Each number is 128 + 24 x the weight over its row's rms, rounded and kept within 0 to 255. Layers, rows and columns count from 0. Numbers have three digits each. The size before them is the row's rms in percent of the matrix's.

# v: layer 10 attention value, 64x64, rms 0.0962, rows 46-63, columns 0-63
# o: layer 10 attention output (transposed), 64x64, rms 0.105, rows 46-63, columns 0-63
# up: layer 10 MLP up, 256x64, rms 0.128, rows 0-81, columns 0-63
# down: layer 10 MLP down (transposed), 256x64, rms 0.107, rows 0-81, columns 0-63
v46 085:113118149167102103139127104135129112114137126109086106102110135169118124155105124140165147108095117131146110115144158166125156110124126160165103169186098139070079139136119124145151106124101114
o46 085:168117112140083150100102077140113120120137142168186120153130097134098099110097162126117118122150133144147139148132102122135147104142165130117124119134160135093153126103134154114131090161086177
v47 086:092103120127142157142129124157141142159128124166133105142145104142147125115095150122122090156149128070120130101133154104170089127125125140092129130122077129126180119130096167107131193137140143
o47 080:151166108133112142102147126099115113118132120115108146114118198144120108133107164120109150127110109141153155100125156135116084138101116112132086147134122151134111122120070114145147135144202086
v48 090:176134104152084078163126072122152136143126134089096149111123178143106124160127112141157155140137151176134122141116134138107149123110130121129135097163108143108068117119144103134141109124103139
o48 087:108116146110134125136097125133108114123156164152154126159146057150111118091140136122132097102144151126116120187170121144111133138146119141086130150159160123099154131110153140085117115123088172
v49 085:181101114118169107108119116139093099117114136103123119133115148131154117100153118160113169111172180139131132087114162140091150113153108143125120105114141123132142120126166183138172133150091131
o49 079:092127153118097156140130148150145153123107107154133123147141096151093134145143102152139113144130090131151095142137062160115091134118159131137145148158105142151139109087161122129071119114087158
v50 102:120154145093140116143131144117144143123134172113176133145107164159112155115122135106097125114101162097117128127106078121130119131100095109184098095150096125079176158141127102102128146129125142
o50 101:137128128109098113131161173198115097139117130118121151130120110134102074181118096159127144152141155109110138145135120147133152107133129138096121143121170120139082126090075152134099142129144146
v51 102:073093193113145165133145126108137096130129112097136151152159119094171144088159114126147133127162113116108154098122115162155133151116128118141129117074134099135104128130129092106113143102126161
o51 105:102104115126135150165123135175128159124124132149065149122098130120156119129092111133128113112157137124160121114092152124102115108117156127149117143134119105165120111124125175168194142099103080
v52 087:091171104060125150155108144115105151135109122108098144148132141145102138140123154110133154140135099105152133114104120144130113140141137125137125158105092166117079113121071151131113131144158188
o52 085:122124109127160099115135158126167110136166149121129132158132128164166098123114174150078143141129121158099146126119167124156118110112118171122142098113121105072113128135110167109116132131142063
v53 091:117175098125144107118135136105101150178118165165144147119135095177102121140135152072114102119103106147122106119124133137139128125134120163128138169120155162129155154126129131153095122059141145
o53 085:179133138144106114103147142085132106142153098105117099102129135138145124128132104131111170136101141117109164152102175148123129125165132136102190065129113113137121131137107131079123160160134109
v54 084:097158135098136151132104111124090107145122137117109139145159141169093146118149139136106112165151111092122115090138155153117112098153135166133101116105101203114154128121112158161119135172141114
o54 079:127126101145153143112175179140112131107140115158132094154165153176126136137115161148111133130106100157103175101103133113129089107095109149113155078134145115101111122092104151101121139134158124
v55 100:115141102126118110116130122163135118090154138153149130111115120091142129160087149179168095112106107116135111163131117112105116126189148136099101188115103099092156136115145155116099156119123130
o55 089:162136139175111104139107114086113122129118154111141116115113130120120139146103140087107165131126098143129117123163087117124147144128149158173092109118125098166132147149090074167144085160155129
v56 096:144165081180094103121118132138144157143150110178104118097132154160091119156126136096123098144072099122163114137112114111163107155112145122117171135118138125140105105115117121121093143097132151
o56 091:143144127127147109101112095068119109123110150089159106122120136106153142090164136110138168130123171158104153147150175123105143127172078120091133125126118126116127119168105141089144120130160114
v57 084:138072139113132113139133115151144098120143137113072095132144115118132116094176143146102119110151151131113139107084198127198128148119132124111117124124120124100142142100129179133141132139126158
o57 080:108160107119101171132160135069116158140116100143151149134135115141144089118099146098147116150152091140192130125131113150131082135100111086136122155109096115159126124119138153140135113106174135
v58 087:153072096125103134137120131154152109143112092142090095118132157111118120118123108146128114133124155123145156122119173079158105103166124101122085087101138137119177101148151138137152124175113137
o58 081:132153151106133137137130158128104143094094125124172164171121142133115146126143125101154109124144063149159125112119115133102108170090120086108118161127102162129111137124137114102139089096171163
v59 084:110109137109122127108108148177109158096142137140112127119143121196115127131072102140138109127095102119143130145123128109116106117125127134139116170143115166092146159124080122124148151196162107
o59 080:166127109164140140113168117089105111116108151136152154154124159097127116120126164138096152149125112119118140093099141108168113127105116137137093107085122121077115149148110119159101123171185144
v60 088:110159128147139119162150143126118139151110109114122097115136072157134127105126150073131100137141103153138149148136133160105142108058145182130131170167122145097145147148123120170121121109112109
o60 090:164132087167102120060116080112118106136154105139135149115115134151126125160123126113112103120108139112161140132137164123159112115174132108111134087142125141165155145085135154088128158159104138
v61 088:133165131104126109152115147136137119151091136068117126104151136095153143141128162102126143152157103144124143129139141156100162113108122154145085132128150150103158142148185119160094099070110127
o61 080:136121132150115112104118147188131146146146111122141100133127088155121135177134103124113083106131107126162085139149145134104154114137166144106143090142121105172128131089139136061145146135096146
v62 084:147110113141157148131150151140112155104115147135097119119144089145143132127140122130063147138069090099134102150129112130102091125147147153183157124158133124132099150117107149148162085158136099
o62 079:127140096085137101109163114079134119106117092121185101113148137135131155128148100140101118149151143154113142086083136108183161116126100133128141119115128149100129142120171146171099142149126132
v63 091:092111156104131135134161102146156088153123137090158118118125134133117122125155091163128110131097136122130119125106128187101154094150105135133116121098121172103142197172154126123120104160120148
o63 095:157088132119130117180154135169067138089093122167119148165116108162103114146085123147152119131146094131169150130121125120117133140111139134160130081111159112143130117087118133144117152121106150
up0 099:126106146158140117078111136092152103116129118124128171143117138130112123132139157146124109164122061150114169112093124119093142134122168103144127117145127110109090107142116167096180152148121168
down0 097:127121155101123139114150162142101134143150145100102105118148152134121132128136131097146143132150121105108097141122117125170169121122150131061162145138162154132162119103152096119117098067153074
up1 075:148127147155114132123107121174096091136130070113117155149136111113108084149119108139177145155143129130090127104102127083154140099106154124137119139114179136144088152148100135134130168151117098
down1 077:111121103142173135132136119064135128142112175137152094122118112128138171113113150144146140095118129127139123123163098118147120124085138124125133101090103153087185108168180158125128115117107134
up2 091:150106118111122111118147117115083131127135112151162143117120117111175176145109097111145180099136114203150117126120126085169120126170144093100137141142145135105134163114119143105158110143115121
down2 083:106125156158152120117120126096154095147122141127111143115149124145150145130117116120118119164107143044096103133171147127099135155093132159145132128107080122099146105144132121142103135127145197
up3 101:182114156098112167148158120121142135115148104147115135163126123104139106105166150138094101106157143121113162112109115107097120146102136157151135123126128119116079146163091121090101169149100086
down3 098:119112097167164086089179134111115130168135173109139115118122138128129109130113068088146113146107102099146116130120154113161095150160081094145131135124148117111122132128147122162141126157150149
up4 107:117171091100170162111131130154102124149131128129161132114158151089085134153139111117131135160140134116092151079115143086107164088120139118139142156104145151113105149116126119177129101122098163
down4 104:095112128134085118141123158134138166123155143141135112134153105138178099113112141114092108114157132123152125100144114164115109166100133128107119115169121105074133171122110147177088173134137103
up5 094:119132172111115120141137133171139150110122123140118156142126110128141121108143151131138129103115133148117121111139146141103146108087145185133174150138180101094118162183087146137077122114089091
down5 089:098171160105165111084167179139155156120169138151099134138134116171120141114141141117143102113110110124121142131106109152168097138095130073107107133150109120136137106131157095141130098146112102
up6 109:129159142145143133094142173130154131130107105158165132089111107138125098158125156121145122145131074132199098114142125111129118130058137099109133132120149149082104124139123123129137160136120089
down6 110:159117143100094170113115148123138131177148176098109169136139142116116120146147086081119134137095138133078162135124116135121162074135145135095132163124129133116106127161107110109161114097125136
up7 098:132097139150137095105125107174122126100158125151148083081145103156156113107094135141160100121119120144125111091124151156109185137151148167150092136154129105132117122159116152100128159146099104
down7 091:170133117135097171167158099136156128144126115118143089138135152149113131111164091132099122125101140153137119181121115073145105130143082110133117116137157130113100115146070083149127140142115141
up8 095:154107154158162128107122131069165096148144118132144159138109176130140120109163120104136135148096116147118091115120186114134136145122126165111155176132131126101104106127100114109140112168132083
down8 097:141112099116103095135104163198139138142095110118127089169106101128119157107159148168111158161139134122120086144107129183106111075131143145140111147109132145146125148098123135137115141119143120
up9 106:087128109099145142118132111148144085122155115133139147174147160103107115099135152086102134142169123102134132114148136124145128118117187107108106113087105158080121105094132162118158150126125172
down9 101:134165139110136145105143133139085157119112124134066098132117126135109154103110092144164153119126122161110135129102090151143100084145122136169166127135130166146140141117094081157104151110158158
up10 086:118135090091153128152125148106143127111109136092182157098121154118168153160096134131124139086172152157132121085133149115120119099074130114143127106161121123138168149099107124135153100114100142
down10 085:138163167135148124123135130167131149090145082125079087136130138155129130133128137104094132110082113091149150149144081132163123125117093150139125133119132130125079117189136157136121146125167107
up11 104:118095140116152163106118140151131103146136124150191102138102160127108136123110155166120126167132097151169164135094161104126125116115138138147080154092141148126082152094137114096122109120108154
down11 105:114171085152136114095138131075091132125093128111129145129122153138151129105122139167139109099115103097116150073094156139125109158142114130115124145168120152188102135147165128125126151094130153
up12 089:136119127115179165097114145148113095116132133152162155114079127088115136150124113136134138140054095172137106106130123095139153135123153126127114114108161087127126171108161101124127131131091136
down12 079:089180131155133119108096177129123179137116084135107151146143123123121150121096136129139140120106116094142168122133132128139116132099092100123158132128120166086103110184169141153093106118133128
up13 085:138144123128120170096145124126142118110131171137108165103123136130128117117152171080145144141145131115130098135137129138105138145100110139078089175143136122088102161170092132121138187154121088
down13 084:119122072097123113104117095143127173172095113154173110143125108121152118175103113113123160107115172186154124125148113104134145131155117102142119117113137134163132088129126123114130112124103172
up14 091:087108107119085126130134120169162110161123154120118128128134173117154123098140136118113148157125100175092138096128171116178111115112133128096085140140085125126144109135122139127187147123138096
down14 083:140131192142141071099131163131141171103159105145123099158139139135125118123098133134124113094127116134140157108122087150121141139123118116140184102140100125125094126110164137104083120104172148
up15 089:146067144145148134112140183120138107126152100105159135117160170144140122125117130114101122133111116167118120091104131066183121119124142100142133166122141177085135146116128118129158122127150112
down15 092:144118128106091133148135122114128121161130127122105142121135084150130097118092152141153128179134104118104138160153140155082135163156149143125120099154097103130112140144137151123083083091193149
up16 108:176128090143141094148159156119156110063127142140103141157119156115128124089128144110127108185119098145158118088117126103114096117135141134117118130148136155070149148117125112104105164142124149
down16 098:072177142138118127118094133103122184144131102130148078115084132141119092144120137139141140129155121127101134161116156131116124138101145109135162135098112130195105131156145168128133089118137105
up17 113:136119090113187137102143148152123135139168116113149118107087151070150112156114117186151089150160149134138142108115143130129108137066146101124110127142158131097136092115148125108130131108115133
down17 111:140130094135116130151182121099146135114141154103094090093120166148166120138152104098134146092118138144152149093093094128115163121142164158150171157111117109135128100137120140127111100109080148
up18 005:132149162152118145143142161128139134153158162142150146159157157141148132154149170158136157127159161152146141167159157139128172140144144121150137148133151168158166125146132135158152146178145166
down18 002:106178126084131140154174095141088111133099110121141132128147146131125156118124109124130099131133131122164125074106132115092096176147156163158101134144139098157095116128161147115097126112098096
up19 099:145068152123114110111135152144130085120155141103139161170122122122106121116123123124162127171130069125142088126132099117128149119145139112138142134102119087082182165155116147120122176142124117
down19 100:099127153135144152118089143076152151123126145139092130131109148142136101104152122124102134118110116104104156128154157142152130116098142159129153149172110131063096136139126148126075075155154137
up20 098:114126142144120124127158159117107100135110146155116140125138140136101147079139141133137130182145075086143104124117134149165139143116128067088131137094149136058127161133116125130152165135117153
down20 099:160135112130156191112161110074130097107120124098117149112103162134105132153158146083126126084081158092096135145122124135111161113147139116147152147152125099118098143131149148121109145154108119
up21 094:147127134161125170134137160136111160072159118148122128089118123113135153110146147117095171089106125144126128107098174116077140119121140121148177154120172140113121172138117124135141116118081141
down21 095:095132126111143107125173155166131113149138121135109197122152092147116111095069143126131093124158113136138152097179105145138139109144115099143088148132137123158120115146134126135086108160149117
up22 103:150093137097125109124134164133139131186143105111129138149163103133118155114125188124091146123140110140184133097163081137182131142113137109119072103132125108120111134136093121104138129121117140
down22 090:075142138124166115129133158120132108102147136145136158098136157122178109129133068153132107091112124141073100125109121135104131127112129138147146157171139120119123114145160096178130122124153077
up23 115:138124125144162147106166119157136097124180138099166150102126161099106133098175113105121130114086090167125107125119140107170118114144130186123109089120112097140085138117133126145141141134140108
down23 132:109109095168129117142108140165085138104102155160106135140138107101104130133141100104151162110159125081125157105115128179092146142096162118146134152141139130139126122148125161080101131131094168
up24 103:107103153126127181114154156150153132125139116173114112114125113111150126084122125149104156159123094088127128118097152163128078143138138150127138174095112152102130131109087137133141131168131073
down24 097:160125141133127103125135109126090160134096116103152085153142129176121079147111160150130132103129153145120150115148110090135172128080100109130158099120119147130112101121133130115141148096188170
up25 118:092132124133092159130137106150175130166122116161122125132089171158121104093143145127099105192133083125114148133090138111120126150099147153106148157092149130109139144147132147111134127170099119
down25 118:114121118168134139111138124137141091181125131081136079165124161143108090141126157106103145138078132104103121144106131172180158118119143113128135159155116107154096148104148144111127102105109130
up26 095:161082133110083142155149114148107094148179146170111115157106154152119102106164150163110134176101102108126120111122097124162148126130106160108107108111139098132116132126128134084143145130095133
down26 089:105146135145149124200154096086104168098111070099111117132124139118166170165109109086153128135172137087134124125135120126121131133147101095110133157114129120153125133132152128157105119124141116
up27 091:112106148148141100125125110152138124142132134160161125154151141137187154146129098118135137184126095186062123111099093085145154144140149108146122142095124112103155133131127126121151123124090126
down27 078:129174180116138156134145141119138100126137134097132132133149095089145125121142100144131138143141160080149073129109150072151080142120143088147145113154140122120104105129114120166139144137078137
up28 101:136090135103128079150129139160104131124171133169158171141132129084094160106129136144093114145193104122138110115107094117159106098141160139137119136125100149111097133141144118138118141168101130
down28 100:167171093147139119083127154102118142127103159148102158102117111152126134214118095112112099138121110152109130129143126126125131128141123125091128150135106119138142153112126180092106126092164120
up29 102:124108134112135147119128166147135098085139136158197156152108132154105109108077127156117170154123104113151153136113142097143127104132144129100093156081129108122110158168133148120117105147127095
down29 096:112164129133072117106125153103149104197129112120152136104160137096131107129132123152158140125108118120088138092117116141112141153155149137112142139142131109102160112130150100103081183102156156
up30 099:124111092121131123155152159145139112145112131126175099145133159100127113124129129098072146127110108127095136107139145101115134137122143092088099182081143152105093169136138121154158143165139089
down30 106:124147102162113146137117143098135118149141114122130109114132089104115105117132137098204122150158149164142100149132128128104103205122092145090116132122156119146138121097143135150113121098099165
up31 094:136078149073153093105141165156157131156171148103121127123124149125152151130135098081116117156153144116158112144118091116141111149120154089082117111110148132108119137113184154122116126136125152
down31 100:119113112149127146170154138091114130115114118127118134115129113168116110097116172188136133105136105154155118137102113127154126135149071142147153115154107148121165134123070108137170148077134100
up32 112:147111066110132170101126111145176132104129177132111162128129148164123090097123146100161138180115117132089103122125090132127138148148134123129133110097153138076123107134124147142158126151105108
down32 105:127159088125157151116131111098142136129119110143148131193147102145117123088152117107110101105123132147141095175109158165115113102151109133079142138126167127086107122119158132148094142166098141
up33 099:101096163087092168132153119107147156082117121152147149128124181157168108099145151124108141128104087171088164100122123100123130133141144117140113122121125165098142135084118150116141123138134121
down33 096:185113150138133095136139147167112110118123119143123126120116126106097158128085120099176106146135179103114118152133111160146123109112105165093142099119099149143088119120158126134127139105194114
up34 111:148096123091178176103147118147168152139156111167142135118069147087129087151127127121117136149151131130100109120147137103153113133101165137096122113107151134129124121161123138087137110110141082
down34 134:147128147146149156128131121084119127123096129144124139107148142131101152094154061165139162171136129106126122104110120123111102103143147085124152131105175114147081139134098134144141127174082147
up35 110:157163136099138148081120158143130137097103103118153132132125177121148119108132119095152150151136146145108114118081067123131115110115150166115160135091177134109108109177125162129128133151106124
down35 110:084133084146119074122098135124147139148101140114080105197096111119121171132138148135125097146101121136148095132140161122105116130139119158142144152156075132158151120115153119152135123147115146
up36 097:138114091141082098097180146157090127119140133190167123114087164135104140114120139170119108129143154114143116142159141112144145100096140139138122163085126150124100111120135117085144112132105131
down36 091:108148117184125166126107123091108171117124148117102139118127093106150153175133151118113099103150113092163157105115134124105117115139133169107103094112114140141161128167150132141101163079128145
up37 110:131101109153174113089162133129137140152159080096143154105112101094118112141105120119123163160130109146134124109139154115147167088142147135136112133113129091114081160157156106078132137093106141
down37 109:132119130131137115123129170109125119131096165154133101132154166135132113084122143065126110104120116148117090140157100191110087161092152134102126124145105107098175112120126136134115134162158146
up38 115:123089136143190183092147156116116124097165143139091147124115142116097122108157101092113150135111106107140102155149163105103121151120157148105115105107163112108116140146113083119126155155120124
down38 115:161155166142138090147106086092087139110123131135165111151128108107158122140126152142136117085129138102130109155132087166144160133156101135162113106121100141105119128139131148101100148143077175
up39 131:152134106126117138102138154123140108154126131141165132106073149085120145107125156127130142156153118123085142124039137130101161127098137141096122164107140119103094135108147130121159153166110138
down39 172:126115110139145094091137158120161146127138130158127140107103146138125154102147156118083137170154117117109100101101134090138151123114183110121107153113127108103100180148112156120139170168086120
up40 112:135133082139131119097143127130185136115128130120115186081110118169118140092128106128112137143151151115118097110140075102103126152144131142104120174132148124098166145159111129153175138141118096
down40 111:167098125133093132117079157127109153167076096154149084137158132174141129147116160124164127160134126128150116136112165137114128141103156113085125114117130108126090129117122110102100122172124160
up41 096:150128139105126147157157112093130111096132111164128137136176133082116129106147108143092163121128136136163100114110135112142119136140142096153144134080194116111148100125083110124152145072120113
down41 095:129155095161153095113130134146130137146121129079138127107133137167121149113132129200113106145113116113096128136160087123139110107133075089149116132157113117173107122117157100123152104169161139
up42 094:147118122094136117134150155134101144147155147125145145153108142155160097125147111099112151104119087164147106125120087135085154166134134094135155147110161133092142121146097081089154144088149095
down42 098:146095132129124138159142116126143081131127080132114104125194115110121116116132157149140103135144176138159110100173155117158100075113103156098104123143144103141089121114128149130142110146168134
up43 109:144132086096171160138153143148108141101152169150112141129109145133148112129101132127094163161163117132136127128121122137132137120112109151104087137107122085111110165171114083144072114123155089
down43 099:147120174121087115110114109136150097163154077128156109131147110111140166164149131099158109070111123155123123119160116130091109133156149098153124113131151142144151129099116118120158181118096138
up44 100:159113085109138126131122143095139118153145140155180140081119146128143132113159072119124127146165129117157130111112108150144123175123127124074068117119150117149124102137127143112120158122070133
down44 104:108135158119141083112151120130146130086096085128130139201152148123088152161091102100138134117089166147106168163119110154140133125128133117144173122127111114133122116100134128152158100123136111
up45 105:193112113105109142102142171122138132087163136165136139143137170119103122082105167095152128142137154114129124130102103139080122100100135105099136119114118154093151134111119157160123135088112123
down45 104:092123152123134102101136106151140108105143153114133155166121145107093124141107089066146127133135128197124154111130130121148116137138134123121100128136133114182074077121166134126146114164141141
up46 082:134150124110118149109153123154112114113143128185174144131135115123160094120148157099129154090132156168103082131099126087114122109099119095121078146129146126127095141161106129133173118112157096
down46 078:131139153139080085119098143137158152131114123098119107116113142125095129111143125130120088136133151104151140103169160179115100145150129186096141112108147096134126138107151125084126161116174162
up47 088:130117154107150137110121136162105152150169115138147079111112136126114146130121135121111142187072132106092148124144141160129131108122150137104108128094101152122096115126104201127137127112085167
down47 085:089130074126123121104139129128123117128145117111088149110094114113124096132117134133176132108186164159148140113158136119090147135130101117103108138144147145138114109119173101110118163178182113
up48 102:177110172169128139132177148097088121134145143143119155107106145124093129092150115109106142110131104104098080137139126125097141151124160125111113154132153089137103156148135124095132126163077133
down48 101:067106127138112087126166096138145109144144145135162131180127125126161121123099141137144085117106099141138145146175108129136087156152118125149093122119107125171124089124183109128139122104132144
up49 098:105086106114156136135124126160131141162102132136126143069156098115168111137181122135123139120154135139112111102126143171128158150075132072141127153138148112124103120149078152104105154116113135
down49 100:135193125146154115106152108106142152129113137135131158173100106108071121144125114105132101162117156130129132133115109087154151118179108147085133103117130150144113114112173134112135075135113142
up50 075:124114138094154110134143129167129098116122106126137119140080101100143073178107097159145139135127136154099155157119115079135135142158156122101157128162173119147114131087106133086115132136116101
down50 078:126146125151134120154116090097140137149118149144146139130150116117154159080134127128154146122109087112133115125129118086122132105104096125169121106092063144095156147202156130155130114114130156
up51 101:114141159134079148128135134123168120107125180171103114091147119130103117121132164141141128153184139155078126105125064118133119135132141160115119172128128101112118147131105148137121165136125088
down51 092:130115109106153092159118150152107116156142080116168126163135091091151142124143091115097104111114149117149107141128189163117131090116152104147123096143164149159124126138157102107102152142140138
up52 106:124124131101112131136139147134158114134138120178164144163146154119139115131123159094137135110119093148111107134152058105142123076165143114118100155131158084103120135156136119116130066161134110
down52 090:145093113126180144128133116137115136171140094097102127115144145181123139100128093141143147147138174115118140091096178138136124136119140127109146100114125129142138113071136165143119154100070119
up53 122:108138085138116140090133119144138134117126135142136125132137148119159095098123152113166149148168182126115133121078136054180147108148139135115123144112135130075143149127092143120142159136109097
down53 137:112170116130155094157151157139120141118126108145104122121208133104117109103164192148137113157132140112118131117122123119083129114121141096128129083137136154076108129110146142124120153149092141
up54 104:133096114145102137119136094182128098149142136166121166132122171131138161126144133107110096140149139121108115118094135115121069100107144077082114137140125122129119115136142165121154187123148094
down54 111:113089157132142110095111118112138111137119126073110122143090125153114119123106113114129147108092132108117135154158081177155116168142102194172141131153137118105140138137147116148087132136160150
up55 096:141109164105151155164124152117137124124111120107117160093110175121159100104148105118128146119117132117093176133131162105126135110123131119120089151138125168125123165170058156106142136117142085
down55 092:140113126143114124145164152146118066109102109085153132176106149105106132110131148151143106154127119123138086132093091147125084125105155133126154096111142174150108174115159120138102141136140161
up56 095:101134112108104141118137115157153159159128169125153150095137126128126115122125144134092120143128135087083072093150133141158112112116119106102089126117140154105076124150129155159169179149125099
down56 103:117120110125155089087152126107105132119099126090131066124133160106104125131122131126179156120120168103115161151186179111109140160135126102131167120122128161141117120119162137126106098115147124
up57 095:122120144102142160099165121161175116124139149119153147096126120131122141109128124113087091114137108130141165140168125121160152097116175125081096091120140127094115100099170139129088130097111159
down57 092:099129108171152163133128088142094167115135123147133079113130116134113086127080113134172116146118132132147140117141108142121115163166108129143133108142119113158148136201108097120088108159133117
up58 091:128098108086148123123136172172138132152118076133152114124097142147134147107099156102141148114151150126118123120103074097158138143163122177145128119127122164122120159147098115087122158175128126
down58 091:126146118164127145109113108109125089111145164114123161137140143070142096132163162173142098154110120162125121138139126147152137103082123087090142113149119083115141162136142167158118098103116134
up59 090:140112138091124124130128129168153097106132148132177127144086142092148125111122167132125155117110139104116120115134149143109139144091109204159155142116168111103150118173088135126107134131101088
down59 086:111131158147120144075127166126121162122125140180076171104149109150136112124111105078153138135153119137139156120130068112155141128094132099114116105162094144122170122106136116134121106145144133
up60 110:132122124109137116121153128169148076171106138127185150101133159138155083123132124096152104137146126159136102117113108095126149121102155126085120106115113145141082156167159142092148118161122115
down60 115:117112107151122160122122132152121129141142140094145113147133121091103112091133120128119104177173143073154123112140102124128096123190145099134133110157144104094125129114098168173162160115103147
up61 111:136106137141150152110122120184152152117150112160112122131125146124162118086126129136151147132112155068152121114097125133086151114158147129121126151098114106117121097130104161116107148176092064
down61 107:106128113101089140160096130130156112124113114143127138126133121148109131132112152164139124146122105168122138122108142096132128132099103112171159134194148158072105092172080112139132117106165153
up62 120:148079131171113137138173152139122118136139145098122134123136127136112146106157116108098120159106107112132093112125086144156097124096127098111076145112161127090095179130106108138140166169116145
down62 122:132122123113160153129128156116126150106112120138108111141093171168126128132126131106116153096177154149079159137100137089143151152109151087149127115140145083115140100162117177149117111114081105
up63 104:150122106148087132156174127142137174132135141105166138101122145103124104140143148163095112150142152136126112135107114100146106145064130127106153148082160153122098124111134126068154124145101112
down63 106:134174108174141148138159092095135165073143084130119143133134116164146143138114154121154165114141133085169162119109109101130130117158109126108115097144130111122152154113140144099113097102091112
up64 005:111092115106114094116100110107127114076107122119106098086108098104097086100095097106099097105130119125115108102096096108115121112128119126100111113088098115104123115093096096115112115108098107
down64 004:154155143141153156148181161143115129166178123168144150140108151137171159169139164144127136162148103148118136151145126142157134147182111147156152134161125150132122164143160139129118138150142144
up65 101:122135096113156165112147127157157095117095135158123171115089150124129126096126136135132146138157134100134097129115085146109175165128108107104112169115142142074136144155132122099155106122137071
down65 109:103132131129144151071104156136114127149134130134160100114144122152090126129136166094113130107145135171177121098123150142127143087134181096088098118139146087156127118111139125162125107151095163
up66 105:139110120116089148159143111111134100140137116116128119172165162146091150064112141131162110183152137140096113122116130109118114145124140152112167106117158140065156114085141129123141140149107134
down66 101:110082151118163107078134127148111122101126104123118106131118084142177153155129125165115148091085135103141136112162126178136120091151132108147125141141094132149139167139104139121114169111168127
up67 102:123122152151161172093120137177112126115134125164111131147089119146135123151114129096138139122138120152125124101115119150119139158147146122145077143090147062107133121178106079148091153110117108
down67 095:161107127096101105165177126087120146129118098090114118146143169110132133132105106148096151102111150137152127109148124082135162097107159146121153102139124181131105150128077151134138156135108143
up68 113:136110118152133135102167142100164130124088153126110136148125167149159119131149106111135157163132121145095114132105095097158136110094130117083171144116154089096095155117146160116144100171107157
down68 104:144117136162114113175104117153130145122141088083180118141166127129134148174157109130133148137140154111199085102134140086113115133137148128117124115121113121107156109107092079144115123116119118
up69 110:144139092119131150105175093132141130157170119159122148103119104146138126139088130116101139127140146140129097105148210099134113113094137139141109116140183117123120076152127140116157154136106110
down69 120:132157127144118101108157161098111162144059125131117154147105163127114125181120107124150133118112126133144164128068116164109150180127117119120117113105078145133146142146113098159136112123106137
up70 124:153111110094166125147140140164119120125131141167170127127111125102092125155133148126115083187159122151134118093108163125119109163098139085099092140134120113079133105143115125125141139140102172
down70 137:138179128112136106061104112110146138128143134124155150130099168118104139130121146142150130125154155118126128095098126105165152142112180141084143139094124154157107104085145164106146095119098126
up71 092:164063146103140121121152149128117096136176156161176144120091126071138122175129126102129153103131114128160164087116095095117156137105131130140101117122132130136108129117099127130138163123131109
down71 107:103152098170111170110118169082105131107067108143087118137121123116128130124124155151149128145141142083182142125151143132141146131098116117110161104149146139165106132087142116161121093119128138
up72 090:157102164100136152147114130169110120174157112124136157116122122155147116113136114109106124104100117151088118128134091073174124121156118113161136130124164103141096145171098126097151141155132086
down72 094:098171129145144113100123140062163089116124131101124113147112146098113128144133168154094159116138120111151124133157142164129108089088143107116143105122088161124174135131145153158104109158134113
up73 098:126121130129099151129135136137136120153093103128160138105119184139121131151143125117111099153129117146084121139130100070131159116109176124091116156086126138130135164143163156110108091178113085
down73 097:144138097159100158161172139137132105139147092115098142167107135112111131150158108093114121182139123102167094137102074109134097129163132125160104133119137097139150080131131140148140141115099129
up74 122:095140105104153152123150117139137104155148116135183166116103138105142092132095168098140124162150139174159104131071106075142141114093158117106154134119115098106111127135151123103121127111122124
down74 143:146129114139106138128115165081100156119111177138115098140119151088118171123157120106098134140108124083119113114145117165153146127150180101158135125114169121132102136122100146117112143128073168
up75 098:150095145106145141105127132145119123099148117154153115129138125100143143103099142139085154105129112169131166109078147074181124134138144127131100158098141150107129152135093130085167130137158090
down75 091:116124123123086132134084114085114131164107142113126137149136126150115136147114129131138112139076151122111135114146125172119126131141128123117138121119079125096146128128166140118103125114237165
up76 087:156119151089120090178135118121131076128144131180163156108131158101132130139105139136090158127109142122094147116124127133128144145109129145177100124103147110128086108149086129073147125152108131
down76 085:109154143150154125174121150105124145136140113091105171134127134147091126139133122093153104188116119140125138140148092089149099131137074096170123135155151156142135131088154110147111095099117113
up77 109:121113121155078141134149137121117070150156114085155153152138157149110125123146106103093109177114116137112146112122147079163142110109144110149126154124131095097110128143147130110173126168133086
down77 113:101140149104101103138113155141172140121082165153096167142122087097127115145103120119151139133149129148166141165146092120115112153119168138133114116154149100112133114138144142149083065150106127
up78 105:145125126144127132159173191152088119151127145126105171118109152091125101142141140125118162118159110124130149130099101142080149158098135163134109110132087102097111123157100108136119167134091141
down78 104:133099139143168110095132121107134112149114108109161145179128157162154121137147087147164081120059137112142110119143168120159111128144107123116085123145142124178138127114099094127114122143141118
up79 111:120110144122136129115146151135118088146159158107138145121177122118130130103172158104107133106096094147112092131181125124128154126116118183130116096080152127130164129117144129110134056142133115
down79 114:121133096114145131114149140118097154129102110121108138121107159102135122127116103111186136100145161151144176127117122104107128133105158087179137169151098156119143119138086112178117155094093132
up80 078:114134126107126161113112080181128096112161150144152145103106137122157130103133137125117122126103143137081080116114106156172162163139134087153112141119130095107144114160107181095127105128127142
down80 069:089151093126147146085108112116121106132113097082137127118159125117105115118106156139158159178127152133119164140120157128112117096137135150152110134162154137142122124083160110128143117158067174
up81 107:117136131098141086147146132140159116103181183118143115113137169127128148100133141101093125110160128138157147122169165118163142125120126100111084141092129121085165141087090101112134118117118125
down81 106:136155112126093171156100147117143137139125120154107107126117140084135097156127119106101135165140122174099076136120090100107121163106156165104152129115128118158148125164113121176152130117084128